From a checkpoint of a small transformer trained on Wikipedia: MLP 1792 GELU, 9741 steps.
Each number is 128 + 24 x the weight over the matrix's rms, rounded and kept within 0 to 255. Layers, rows and columns count from 0.

# layer 3 attention query, 448x448, rms 0.0405, rows 369-383, columns 0-63
[[117 173  99 119 150  86 156 103 112 111  86 113 117 123 139  97 104  92 117  93 120 134 113 129 122  76 129 117 100 155 101 115 142 162 105 132 147 139 138  86 124 135 128 127 112 126 125 154 121  77 127 112 118  67 147  89 124 173 124 147 127 122 146 131]
 [126 155  88 136 125 120 135 115 118 125 118 151  95 139  95 123 109 140 104 110 127 129 133  90 153 132 154 112 117 155 158 106 131 127 123 144 133  60 143 146  86 142 148  96 108 130 183 169 115 121 101 156 128 129 152 151 130 125 126 129 105 128 130 147]
 [138  97 125 107  92 163 130 171 134 135 141 170 156 122 155 149 143 148 149 137 129 122 103 178 123 137 134 165 107  72 112 110 184  94 129  94 131 165 121 100 135 133 116 135 166 146 119 140 119 103 133  87 126 160 106 129 117 110 152 165 141 150 138  84]
 [133  88 144 144 140 145 105 140 104 144 173 153 116 102 136 131 146 163 118 154 161 115 122 136 128 157 121 135 140 102 121 181 103 138 167 151 106 169 128 159 145 107  77 151 161 144 156  76 131 135 156 135 122 155 138 120 137 110 161  97 145 100  67 152]
 [ 86 164 165 110 146 138 156 105 132 121 116  96 149 132 130 115 122 100 125  53 125 155  83  83 105  93 125 119 107 137 154 135 120 139 120 171 104  94 110 121  89 136 177 135 110 140 133 154 136 134 106 158 165 153 147 119 124 122 141 138  97 110 118 115]
 [124 125 142 145 140 148 146 157 121 114 140  99 142 104 150  96 111 136 156 122 131 153 108 157  92 148 130 129 117  74  94 127 140 124 136 104 109 164 162 105 135 154 112 148 159 122 138 110 119 128 144  94 130 127 116 111 129 124 111 117 126 158  98  91]
 [117 118 110 134 132 139 116 128 132 141 168 135  98 125 110 103 109 151 145 180 144 101 161 119 100 145 101 135 110 175 125 151 127 170 143 155 154 157 153 117 109 132  76 103 158 169 165 157 123 138 143 137 147 160 153 148 159 121 138 123  99 127  74 163]
 [ 93 155 108 105 136 131 121 120 118 130 105 111  99 160 111 153  98  99 136  87 136 151 109  87 110 138 154 118 139 176 146 131 120 156 113 111 128  95 116 127 108 117 188 120 108 128  92 135 102 149 118 122 166 107 156 146 106 138 100 140 137 123 140 135]
 [108 153  97  93 147 103 126 117 116 146 111 147 118 152 107 106 115  90 124 102 147 102 144  89 130  83 127 118 136 182 118 108 155 150 112 135 159  97 136 119  98 146 125 110 100 129 135 139 177 112 124 173 138 120 146 119 155 150 117 150 109 129 123 138]
 [ 91 166  94 109 140 101 116 104 122 103 132 155  92 151  81 127 117 113 106 106 118 111 142  64 168 124 157 129 128 175 159 135 105 162 104 141 133  84 133 104  80  97 137  86  95 141 114 147 164 128 106 159 134 151 131 152 140 137 112 110 106 124 119 150]
 [144 182  71 131 167 112 149 135 124 140 113 136 128 178 105 146 135 123 124 120 137 137 144 125 119 111 107 120 120 159 145  84 138 126 130 118 147  59 137 107 118  95 133  94 131 136 143 158 128 131 119 133 137 114 121 146 154 132 110 143 110 139 145 138]
 [116 113 132  93 113 139 116  96  90 116 126 113 143 141 155 121  97 135 141 109 123 123 117 142 124 134 125 159 113 126  98 120 119  84 120 160 138 120 119 123 133 148 160 139 171 134 123 152  92  87 128 117 133 128 138 121 125 146 133 112 101 149 142 144]
 [122 115 104 125 124 104 137 135 130 132 110 145 125 162 117 145 114 159 129  76 159 174 113 145 134 154 154 133  92  90 127 102 114  78 117 127 105  90 160 143 125 154 161 114 104 111 107 139  96 116  83 120 108 136 110 168 118 115 111 102 135 112 130 145]
 [125 114 124  96 104 109  94 110 134 130 105 130  70 153 136 120  83 142  97 131 111 122 117 105 147 141 149 174 138 185 135 131 110 125 139 143 121 117 100 137 116 126 152 122  88 153  94 172 121 128  97 158 156 163 124 140 110 130 132 100 119 129 119 123]
 [170 131 109 101 117 116 115 128 146 138 118 121 167 128 165 127 119 105 131 105 112 116 114 167 119 135 110 161 129  91 112 108 165  94 141 108 125 127 126 137 151 125 158 141 150 128 114 130 130 117 185 102 106 118 119 115 105 108 102 137 140 147 163  87]]
# layer 3 attention key, 448x448, rms 0.0407, rows 369-383, columns 0-63
[[ 90 130 146 138 142 108  87 138 113 169 122 114 128 122 122 117 143 141 127 141 128 114 124 128 115 157 137 116 121 124 110 161  61 124 102 113 107 113 137 106 114 127 131  91 104 133 159 119 103 154 151 132 123 124 198 148 133 109 124  80 129 141 181 129]
 [134 149 151 114 104 118 154 138 129 141  82 164 136 137 156 142 123 132 113 137 132 141 160 136 132 145  84 105  85 150 132  94 134 137 126 126 107 148 124 172 118 105 127  86  63 122 129 135 168 126 147 167 159 107 131 160 148 104  98 126 121 133 138 128]
 [169  86 126 159 109 113 112 146 145 132 112 151 120 138 143 128 159 134  96 169 127 142 112 144 145 116 135  81 162 112 171 133 140 122 140 112 114 107 120 174 142 142 121 125 126 138 151 133 165 111 142 126 152 146  99 122 113 145 124 126 160 147 113 122]
 [211 109 124 130 119 141 150 109 152 102 171 159 148 145 149 108 161  72 113 141 130 134 111 149 121 110 114 127 176 127  90 139 185 126 156 100 131 142  80 144 146 135 119 147 173 107 154 111 131  74 133 113  90 122 100  70 120  90 131 165 118 127 111 112]
 [ 71 131 148 108 125 119 119 116 137 127 102 131  93  83 122 146 155 161 130 141 104 132 123 110 125 180 134 139  86 148 161 126  91 140 139 136 132 126 164 117 104 108 142  96 111 107  92  87 152 153 129 129 136 147 117 136 120 120 125 106 112 105 136 148]
 [122 105 107 127 114 107  89 133 142 129 142 123 118 144 101 102 119  98 136 122 120 115 109 130 125 120 118 118 151 146 162 144 156 164 115 114 121 126 168 120 146 133 134 132 147 145 108 125 131 121 124 127 143 131 164 115 105 116 116 116 140 143 129 162]
 [148 139 165 147 128 137 108 129 148 141 157 154 113 139 147 124 146 153 148 132 110 127 153 142 162 170 108 142 150 115 149 126 177  77 128 116 106 134  85 145 141 132 101 145 157 135 100 139 164  85 183 142 120 134 100 142  85  90 122 132 100 132 122 100]
 [ 77 154 115 114 144 134 105 119 109 124 125  74 151 137 129 115  83 137  91 103 124 102 131  89 128 140 115 163  98 140 137 112  75 155 134 190 144 125 147 111 131 145 152  90 126 116 147 172  98 157 139 126 156 117 166 135 139 160 123 122 104  85 121 127]
 [101 151 130 113 161 123 143 133 102 161  73 125 108 119 151 106 118 148 121 140 121 116 158 122 119 161 105 108 105 112 121  98  63 129  95 159  65 125 118 139 119 152 141  98 121 114 152 142 153 142 166 164 137 122 143 162 163 132 118 108 102 102 124 103]
 [143 135 144 130 131 148 154 121 104 104 125 145 134 132 155 138 105 116 114 123 126 146 139 136 169 116 105 119  90 111 131  72 145 131 120 140 109 148 124 155 124 127 142 128 112 170 110 150 153  69 107 160 124 105  94 162 154 123 102 125 130 104 121  89]
 [103 138 122 125 147 118 125 115 115 146 116 117 102 130 142 109 129 143 106 144 113 125 145 137 128 150 100 117 124 150 116  82  87 143 115 180 112 118 116 157 141 131 133 113 102 121 123 161 162 134 141 155 146 106 109 171 140 135 107 112 121 118 134 113]
 [115 115 116 116  85 111 106 151 149 144 126 136 143 141 127 102 110 164 144 121 136 129 150 156 152 157 126 110 113 114 122 135 169  54 136  82 124 122 176 112 144 122 108 119 102 111  67 152 104 148 121  80 128 182 165 107 126 135 143  99 104 145 123 164]
 [138 119 125 125 122  93 170 123 119 124 152 139  83 134 115 119  95 115 135 151 132 150 132 153 136  93  98 105 113 146 131  83 153 131 128 138 152  97 150 132 131 102 137 133  99 133 104 141 127 114 119 144 159 168 110 110 131 136 113 147 115 114  96 110]
 [152 119 153 127  96 152 126 154 164 122 140 103 155  85 132 144 111 156 114 139 140 113 124 169 103 128 118 160 137 108  95 152 146 101 176  95 126 156 147  96 168 124 126 131 130 108 145 116  77 151 153  78 110 126 128 108 142 135 158 134 104 124 137 129]
 [145 116 135 106 166  97 116 136 112 148 103 112 109 124 119 114 118 112 127 124 118 126  93 119 137 121 133 148 127 127 122 147  94 147 111 134 145  99 107 146 123 115 128 123 116 136 135 143  89 136 135 155 129 129 138 114 129 173 130 134 122 124 163 141]]
# layer 3 attention value, 448x448, rms 0.0384, rows 320-357, columns 0-63
[[132 136  77 124 120 137 135 107 116 102 137 123 147  99 141 130 140 110 132 117 109 127 137 123 133 144 115 142 142 106 118 142  87 130 139 165 105 123 126 109  99 133 111 131 131 111 148 130  99 118 118 121 138 147 134 155 129 137 134 135 124 119 132 107]
 [131 105 120 118 163 125 135 149 130 108 138 111 132 149 113 120 121 138 122 127 124 110 140 137 112 123 136 125 139 161 125 134 138 145 107 119 144 122 129 118 154 135 131 142 133 138  75 125 128 139 125 149 134 166 132 154 120 108 133 136 120 136 135 150]
 [113 144 116 129  67 148 140 138 107 154 168 106 148 138 142 126 130 141 133 119 130 145 127 110 131 131 163 159 137 142 111 113 114 116 121 166 159 111 127 124  99 121  85 113 135 137 137 141 137 130 121 126 153 129 137 158 138 128 147 111 129 124 102 137]
 [104 118 131 141 107 119 124 146 136 109 112 131 104 114 122 128 157 140 136  79 121 142 139 110 172 113 139  95 134 114 113 154 125 100 121 119 128 116 113 106 135 134 128 145 135 122 123 135  98 115 145 113 145 128 132 118 121  98 139 135 118 148 127  99]
 [143 124 157 123 142  89 121 125 136 149 113 107  94 135 162 144 116 117 112 122 128 133 116 116 117 115 129 112 119 128 117 116 143 156 119 115 132 101 119 157 133 102 156  93 138 108 123 119 114 116 145 125 115 124 143 120 118 138 108 136 141 129 127 136]
 [119 146 131 126 120 127 121 134 134 156 145 106 132 111  91 139 107 135 140 127 106  89 113 155 154 183 162 132 133 115 140 131 106  98 146 137 156 115 148 110 122 105 132 144 106 139 116 138 152 147 109 120 107 150 121 145 133 126 144 104 139 106  98 110]
 [154 139 116 124 139  96 100 156  91 110 121 115 102 114 132 129 109 109 151 130 151 144 110 165 114 120 117 152 103 118 110 152 128 114 123 127 120 140 110 143 126 141 145 120 137 113 159 108 122  56  92 129 114 148 135 123 125 110 134 114 126 129 171 122]
 [157 135 117  99 126 113 135 119 112 139 127 139 106 169 134 100 113  90 140 120 116 117 112 143 121 103 105 147 103 143 124 146 139 149 123 131 154 105 131 144 137 124 122 111 146 111 120 125 107 152 131 135 144 162 161 137  97 132 133 139 140 154 130 141]
 [109 124 144 145 130 125 132 102 100 175 125 145 153 130 112 126  97 136 127 165 158 115  98 145 157 122 148 111 124  88 131 146 132 122 126 119 127 127 152 129 122 130 135 133 126 147 131 127 125 139 129 136 131  81 130 126 152  98 130 131 144 103 124 143]
 [149 125 128 101 117 117 121 116 133 102 144  95  98 129 121 116 123 149 105 115 103 127 142 126 133 181 143 157 139 131 101 107 142 116 128 115 117 142 131 105 127 117 133 109  98 125 135 156 114 130 161 114 169 132 112 123 133 136 110 138 102  96 123 108]
 [134 118 100 135 146 152 131 140 142 142 121 129 121 102 132 159 134 107 123 102 127 124 154 119  93 163 121 122 160 102 152 125 108 140 152 133  99  98 125 140 125  90 112 109 131  95  88 140 161 129  88 116 134 105 111 106 119 123 133 133 151 125 111 127]
 [112 141 114 118 127 138 104 130 122 135 131 155 111 162 130  92 120 133 111  89 141 163 112 114 142 156 109 128 105 137 128 145 162 114 131 130 129 161 106 160 163 144 103 150 153 153  86 112 120 136 141 140  96 144 131 113 126 151 157 124 112 123 125 153]
 [135 123 118 155 144 117 144 125 104 126 117 148 132 137 125 148 135 126 135 108 170 128 153 130 127 108 156 104 118 126  89 119 157 146 128 120 107 162 113 111 104 130 120 113 125  87 149 151 149 121  94 128 152 117 123 106 133  87 149 129 127 126 110 140]
 [124 139 122 110 124 119 146 150 124 123 139 111 144 147 129 148 127 117 134 160 166 131 141 134 131 137 145 108 128 133  99 117 125 120 117  98 126 118 110 134 100  95 148 127 136 113  98 156 124 121 158  97 128 104 133 111 132 120 124 127 143 129 103 131]
 [125 123 133 136 115  96 150 153 139 144 102 142 128 121 134 130 114 159 157 126 117 147 123 149 114 171 101 111 120 120 129 117 104 133 114 114 136 127 138 114 146 125 114 135  97 136 111 152 157 134 133 126 160  92 124 129 131  89 132 100 117 128 114  80]
 [115 150 138 159 125 169 131 144 147 134 162 120 107 120 128 163 135 127 132 128  81 122 105 118 109 125 142 124 127 130 131 129 134 116 113 116 119 110 122 150 150 132 165 109 119 173 118 108 135 126 130  92 110  99 156 148 123 141  95 131 139 122 150 134]
 [101 133 182 152 151 149 146 154 128 113 123 122 124 106 147 159 112 129 128 140 118 148 137 125 151 148 109 110 108 106 109 115 135 108 150 132 132 173 124 139 126 141 147 120 102 150  98  85 155 110 147 109 125 109 152 107 171 102 127 130 137  80 122 111]
 [128 138 153 142 147 130 146 128 138 154 121  93 141 100 157 172 138 129 136 119 174 163 133 127 133 139 104 126 100  95  89 127 122  87 133 149 111 181  98 128 125 154 133 140 113 119 110 116 152 115 138 116  95 106 133 108 161 102 139 133 104 100 135 102]
 [ 96 129  93 163 110 104 140 121 138 108  95 160 101  88 150 106 116 179 169 108 146 142 121 160 125 128 148 117 121 138 158 136 114 135 129 147 124 139 140  99 142 158 119 142 106 133 109 126 165 141 130 156 168 119 114 133 115 103 129 114 117 123 107  84]
 [137 126 146 118 140  86 130 168 137 129  94 118 124 166 170 118 137 170  99 156 145 133 138  88 135 157 104 120 102 141 129  96 134 119 122 149 130 115 129 139 130 132  90 125 135 136 109 102 124 138 153 165 108 132 123 122 136 152 118 111 129 131 153 134]
 [138 132 141  91 149 110 131  96 127 117 111 130 103 129 139 123 142  95 150 105 136 112 155 138 126 163 132 146 123 119 114 123 118 167 137 163  99 141 144 160 119 103 125 161 107 109 125 118 149 146 130 146 150 152 142 109 126 145 117 104 133 144 102  99]
 [148 137  95 151 110 113 115 143 142 115  87 129 162 138 122 144 117 136 142 125 133 130 162 115 156 158 122 109 104 125  99 133 116  99 117 161 137 122 120 132 122 113 133 126  95 123  87 139 142 133  98 174 133 117 124 113 146 126 148 105 110 135 110  97]
 [136 109 104  99 108 124 109 102 131 137 150 128 118 139  86  94 136 117 133 133 122 112 121 136  93  88 140 134 164 146 125 116 137 170 107 102 127  97 125 102 126 131  97 128 124 109 163 168 107 132 126 123 134 131 128 152 105 144 110 128 124 143 113 167]
 [134 127 110 125 129 157 147 112 100 107 140 112 165 135 128 115 135 110 122 138 141 114 118 134 113 119 128 128 150 130 112 128 111 134 147 121 110 123 132 134 122 111 124 120 130 104 125 144  90 117 125 140  95 112 142 141 129 140 139 148 106 130 137 161]
 [110  98 100 115 111 143 107 113 145  95 150 141 161 149  84 105 114  89 116 153  88 104 120 114 115  88 137 141 154 151 103 121 148 171 138 121 148 104 139 131 122 120 116 110 150 102 146 155  98 106 120 114 118 139 141 146 107 135 109 155 127 140 118 161]
 [113 123 139 139 148  85 124 155 134 137 115 133 100 124 143 124 101 138 154 125 112 110 121 144 149  90 127 122 118 119 124 135 122 107 133 127 149  99 145 139 147 125 154 124  90 139 120 107 136 144 144 152 116 133 123 119 111 126 145 136 141 162 110 125]
 [124 108 138 141 136 145 124 135 137 131 128 125 118  81 107 159 137 127 133 141 144 133 126 135 143 103 134 132 131 112 118 120 134 140 127 117 139 127 115 134  99 134 127 108 117  97 130 110 146 116 125 123 146 125 118 131 159  76 122 111 143 118 123 105]
 [133 139 156 117 138 108 139 102 148 115 145  95 131 159 114 100 122 113 113  93 104 120 131 122 129 112 127 143 150 126 151 112 101 126 120 157 127 120 126 116 134 106 139 115 122 122 129 144 117 138 123 112 135 133 121 105 150 125 124 103 137  91 129 110]
 [122 138  94 157 112 181 144 114 123  93 144 148 193 131 124 141 147 116 127 133 152  95 129 136 131 103 181  89 134 138 136 160 142 142 157 129 111 139 131 125  78 115 128 137 133  98 106 147 112 112 140 105 110  98 133 109 115 105 120 147 123 134 111 152]
 [124 132 137 133 140 153 125 131 151 139 124 130 125 110 164 173 137 131 133 148 157 164 130 133 122 168 126 114 119  98 139 144 117 113 144 148 112 176 122 129  90 137 145 147 125 155 103 108 136  95 113 135 125  78 134 134 170 100 119 141 122  71 122  87]
 [131 156 162 140 133 113 131 147 123 130 122 103 101 129 167 116 116 140 110 133 144 135  76 108 120 158 110 149  81 122 160 127 112 144 123 126 117 130 133 157 118 125 122 121 110 146 126 104 161 148 132 139 105 117 120 131 142 152 110  87 111 109 120 150]
 [132 139 160 149 125 109 116 124 140 148 102 144 116 103 107 124 108 124 143 168 139 124 121 134 147 158 154 137 125 114 135 163 134 129 114 133  92 150 148 122 116 124 124 145  89 153 131 135 136 109 113 143 126  99 143 126 122  88 132 140 130 117 105 108]
 [113 119 118 114 142 144 125 126 126 115 110 111 131 111 123 107 142 129 127 122 134 159 138 124 138 129 158 146 162 127 112 118 119 140 156 163 119 147 100 119 104 148 114 129 132 132 111 131  99 148 152 102 155 142 151 131 126 147 158 150 147 133 149 121]
 [142 123 125 117 130 111 137 120 156 112 122 125 104 122 123 131 123 126 142 121 128 128 148 101 106 127 114 155 153 125 136  97 120 157 126 145 151 138 134 147 121 130 130 116 129 163 111 119 118 153 164 126 150 146 118 130 143 134 131 125 101 126 134 107]
 [134 169 152 141 134 118 143 165 149  84  97 170 111 128 150 141 172 153 127 120 103 126 164 105 134 159  88 134 148 147 126 104 122 153 148 134 136 120 127 121 130 116 145  94 110 130 123 148 133 135 112 136 163 125 121 160 142 155 119 113 110 115 130  87]
 [118 128 108 133 122 131 137 101  98 114 117 151 119 111 143 128 129 136 129 127 136 130 157 120 123 104 116 144 112 159 125 131 100 139 155 127 118 140 124 121 114 158 153 111 113 166 125 120 156 133 137 122 150 114 133 109 141 104 147 109 120 135 135 106]
 [150 118  83 162 143 114 147 128 134 140 132 168 135 101 132 142 121 124 136 108 105  90 125 117 122 109 108 107 107 156 124 130  89 147 121 154 131 106 119  95 126 144 121 127 134 111 110 105 122 127 116 137 127 134  94 178 130 133 112 146 110 110 129 104]
 [128 150 118 120 151 109 113 125 122 114 110 118 146 157 132 108 106 153 142  99  97 111 126 125 110  90 116 137 118 144 115 142 134 102 130 125 132  91 121 126 194 121 153 135 133 147 109 147 119 121 131 143 126 133 145 121 105 177 125 163  97 166 127 145]]
# layer 3 attention output (transposed), 448x448, rms 0.0353, rows 320-356, columns 0-63
[[119 133 148 107 137 135 112 151 105 130 117 128 122 146 121 110 128 141 110 131 129 124 128 158 131 118 137 125 113 142 126 124 161 104 115 155 163 134 115 131 129 157 104 121 119 145 104 141 131 134 155 120 107 122 106 105 134 153 103 134 113 148 128 138]
 [141 115 111 147 111 147 141 108 122 136 136 123 102 119 136 133 141 134 128 141 142 143 115 119 137 139 142 116 127 112 118 149 114 119 147 137 139 135 109 151 127 124 128 133  98 130 182 125 126 128 113 138 122 124 136 134 136 116 121 147 118 113 125 115]
 [153 107 133  99 164 145 143 154 137  95 120 175 128 128 124 118 149 120 146 127 142 140 110 146 137 116  88 126 124 134 115 124 180 122 137 122 101 154 136 139 158 115 153 124 111 113 126 135 137 112 135 104 132 118 115 132 144 124 129 151 135 149 127 126]
 [134 147 112 130 126 138 115 109  96 103 127 126 167 127 151 110  96 134 157 162 108 109 134 119 112 137 147 127 118 139 141 108 127 152 133 159 133 132 125 151 142 120 109 127 126 123 142 125 130 139 141 123 136 123 114 159 105 126 124 133 149  70 123 131]
 [124 140 108 129 116 140 124 109 153 142 134 164 137 127 105 115 133 116 143 144 147 109 143 150 115 160 111  95 104 128 137 116 101 149 129 116 130 119 138  68 125 152 145 148  98 130 116 133 133 137 129 110 130 122 133 126 110 138 146 120 116 138 158 129]
 [136 113 152 162 141 142  83 113 102 127 115 155 144 127 186 135 148 118 136 145 114 142 132 100 133  81 103 119 102 108 118 111 146 129 122 134  99 164 125 150 157 130  99 116 152 109 133 123 116 132 142 110 125 123 136  96 116 122 127 134 128 126 108 125]
 [ 85 113 160 141 119 157 146 122 155 178 118 153 148 135 131 127 116 168 108 117 118 120 154 118 140 124 143 129 152 141 156 128 144 111 117 135 123 113 108 154 110 148 129 108 180 140 116 144 130 151 121 127 133  98 130 104 116 138 113 109 134 140  96 130]
 [106 113 107 139 113 148 128  98 110 131 145 129 131 139 108 138 120 131 121 155 147 112 122 126 142 146 135  93 120 145 161 133 123 146 145 152 125 126 111 128 135 114 124 134  81 169 143 159 139 111 142 139 119 119 137 134 129 133 150 127 106 136 123 119]
 [174 117 132 109 103 111 113 139 158 120 129 121 135  97 150 126 184 115 168 128  85 162 140 123 119 133  96 125 132 123 137 120 143 145 131  92 138 151 132 114 136 134 131 160 124 111 124 128 105 139 155 113 121 148 137 118 122 127 109 108 136 127 140  97]
 [120 138 120 141 144 120 144 131 138 147 125 153 124 130 115 133 129 109 133 128 162 125 125 112 143 119 102 137 144 135 143 121 123 133 160 145  98 120 132 139 150 162 132 127 172 108 116 104 175 117 101 103  94 111 143 135 102 131 130 114 158 122 156 119]
 [102 136 139 101 123 135 113 134 126 133 114 161 148 123 114 121 133 110  98 124 127 147 123 122 137  97 115 110  97 118 118 112 132 127 117 141 144 150 139  97 122 156 125 145 144 101 126 114 110 121 143 120 125 134 119 148 159 165 133 150  84 115 132 139]
 [149 138 126 129 136 122 143 127 124 114 111 131 147 122 151 127  99 153 111 155 130  96 144 135 128 119 156 134 136 134 138 126 152 162 111 130 120 114 119  95  82 141 146 115 153 137 163 158 128 119 126 107 142 134 128 158 103 146 103 132 165 143 116 107]
 [147 112 136 105 120 121 125 149 151 126 141  95 144 121 115 117 139 118 147 129 124 139 123 121 125 136  97 127 150 126 144 119 137 110 127 117 100 113 126 142 151 167 144 167 143 136 112 116 103 123 136 118 128 138 131 151 114 142 111 118 139 136 127 103]
 [138 122  99 144 130 133 148 116 111 135 137 163 128 134 127 139 163 109 138 122 107 124 115 118 119 124 107 111 122 132 132 139 125 142 158 135 115 139 129 105 166 150 151 164 111 120 111 116 126 115 115 135 126 115 111 118 143 119 132 144 121 122 150 139]
 [118  96 155 163 130 157 106 115 125 126 150 132 137 111 143 142 160 119 131 135 110 141 132 102 149 116 105 150 127  94  90 127 124 118 134 147 122 145 108 124 145 150 122 169 157 115 111 118  99 124 116 127  89 125 106 124 123 108 125 143 123 149 142 149]
 [143 125 155 104 113  77 131 132 132 103  89 128 139 115 108 122 114 103 104 131 163 113 132 142 154 136 113 142 139 129 117 127 123 145 101 157 145 129 143 103  82  97  92 114 123 100 145 117 134 135 135 131 142 130 147 120 129 140 142 133 137 142 139 126]
 [167 133 131 118 112 128 154 136 125 126 145 119 158  76 140  93 152 146 159 111 116 138 134 155  93 115 148 151 144  85  87 119 131 137 102  88 120 133 139 105 124 149 130 170 136 102 122 124 113 144 116 120 129 126 110 136 126 102 112 132 148 116 158 119]
 [158 130 117 105 120 151 170 130 123 129 141 119 172  85 135 106 126 134 143 118  87 125 115 130  79 150 152 135 129  91 110 116 143 134 114 100 138 133 143 110 132 158 119 164 153 145 143  95 105 147 158  94 157 129 116 155 148 135  98 126 138  97 144 117]
 [147 111 152 149 148 146 115 124 133 127 129 112 147 147 137 159 109 122 150 160  69 147 129 104 163 128 103 142 124 127  67 130 136  90 116 152 161 117 119 169 116 104 132 119 129 135 148 128 106 134 117 158 118 113 142 136 104 131 111 150 124 113 105 146]
 [ 87 144 114 160 129 168 132 102 129 134 143 179 128 133 126 147 114  96 127 147 134 122 131 161 122 142 152 117 120 128 154 150 117 151 152 158 114 125 127 106 124 136 141 139 139 140 110 123 146  96  89 106 129 104 114 127 106 125 135 117 105 114 122 138]
 [123 132 107 170 138 139 133 108 123 173 153 134 103 105 146 150  99 127  97 126 117 155  97 122 115 129 122 101 102 125 140 144 151 111 137 115 135 146 114 125 133 175 121 131 149 140 117 107 112 110 133 124 113  90 142 150 123  99 125 136 124 112 126 120]
 [119 109 158 113 136 156 133 113 117 146 137 143 130 131 144 113 143 118 144 134 111 120 136 113 134 101 117 134 156 118 129 105 149 132 137 134 121 142 119 124 134 139 116 159 154 110 124 116  93 127 134  99 138 107 106 112 132 120 126 141 127 125 119 148]
 [111 124 128 157 128  84  85 146 141 125 119 143 107 178 138 139 133 120 105 132 158 128 127 100 166 130 113 116 109 158 156 141 114 125 162 133 111 124 131 166 140 107 144 106 138 139 128 135 144 112 115 141 131 134 127 108 118 126 170 126 107 147 114 126]
 [136 109 139 130 107 127 124 147 160 125 144 121  87 128 118 126 155 133 129 117 136 140 132 135 119 128 134 123 101 129 144 128 152 120 137 123 142 128 122 152 155 126 144 135 110 138 118 130 147 106 134 108 127 145 113 117 129 104 119 142 128 144 138 100]
 [158 131 126 129 127  86 119 109 121 135 130 135  79 147 141 122 166 143 149 122 149 139 117 130 152 116 110 128 135 141 139 140 124 116 155 131 111 135 141 169 148  88 144 116  93 131 134 145 130 118 108 145 113 135 116  87 133 111 143 131 109 156 127 150]
 [158 115 136 121 131 165 114  93 128 117 138 134 156 121 128 100 125 145 129 137  97 138 143 116 122 150 124 121 113 123 108 129 125 140  91 125 144 123 105 135 118 109  89 130 122 110 135 127 128 150 130 131 137 103 141 128 105 123 114 126 130  97 129 135]
 [142 163 148  98 117  98 145 168 129 142 133 130 153 140 130 105 149 126 151 110 121 153 117 123 106 142  92 139 134 115 113 120 153 106 133  99 112 140 127 135 168 164 137 161 153 137 104 143 112 117 128 112 121 122 121 110 117 126 144 130 129 148 135 118]
 [133 140 100 167 117 120  82 130  90 151 132 161 134 130 147 155 132  99 136 141 131 158  87 124 136 153 116 136 112 114 133 127 142 135 148 106  96 160 131 158 151 152 125 130 122 132 133  96 135 124 140 108 125 130 151 129 129 103 149 131 114 115 121 128]
 [149 140 122 102 142  79 152 114 141 126 124 110 108 115 140 125 147 128 154 128 107 120 150 102 107 119 131 133 118 134 115 126 112 135 122 118 152 118 145 110 164 134 155 147 133 113 123 125 119 140  97 135 138 168  92 159 149 136 137 139 132 104 144 124]
 [155 147 141 124 136 137 174 144 124 141 120 115 161  79 125 117 133 151 143 100  80 127 134 139 104 110 137 156 121  84  74 116 135 117 104  87 138 128 150  95 127 152 130 148 139 107 140 114 119 153 156 108 134 145 123 126 154 152 109 125 147 110 138 128]
 [108 129 147 169 126 151  98 139 143 144 129 162 138 126 132 151 117 119 114 138 137 108 144 151 138 142 148 115 141 110 134 137 117 138 115 134 124 117 120  98 131 146 127 144 147 110 108 108 124  98 117 102 138 111 128 142 116 120 139 120 123 114 118 106]
 [150 103 128 132 151 148 143 122 130 123 117 110 142 115 123 137 124 169 149 101  58 128 138 129 137  98 113 138 140 102  97 103 146 108  96  87 133 131 139 127 120 123 130 120 129 119 125 123 106 164 144 150 134 131 113 132 144 128  96 112 147 120 113 128]
 [131  95 134 126 111 130 119 130 122 111 135 123 123 147 133 137 137 132 119 147 147 141 136 132 113 141  98 114 129 161 156 146 142 117 147 122 114 111 117 129 139 154 116 130 101 149 127 142 151 116 127 133 125 128 125 124 112 117 118 122 115 168 135 105]
 [115 149 115 112 151 121 132 120 110 129 138 155 126 111 126 159 104 121 105 110 112  92 108 139 132 139 134 143  88 128  92 160 150  97 118 135 123 131 121 102 126 138 136 124 119 128 137 138 117 109 114 143  98 120 130 128 127 138 122 141 139 156 102 162]
 [115 133 146 130 125 111  99 127 128 154 125 108 126 111 105 145  88 100 120  99 127 152 103 137 161 129 126 134 134 111 112 124 139 115 137 138 138 136 123 145 112 147 103 146 183 111 118 118 133 105 148 116 122  99 156 128 117 136 107 126 127 133 139 152]
 [127 105 135  99 110 115 115 139 151 135 129 115 136 130 150  99 118 118 140 144 133 139 124 139 131 160 114 137 159 125 128 140 150 107 125 154 116 132 139 124 105 118  84 155 157 110 145 115 133 105 129 118 126 117 149 137 118 120 114 106 141 118 130 127]
 [127 126 160  72 130 145 117 124 119 101 124  81 110 146 128 123 138 144 133 136 122 128 123 142 130 120 136 138 149 108 109 129 156  81 123 160 166 140 124 150 136 109 111 129 108 127 139 162 112 133 138 147 117 142 111 108 139 113 120 141 134 148 122 142]]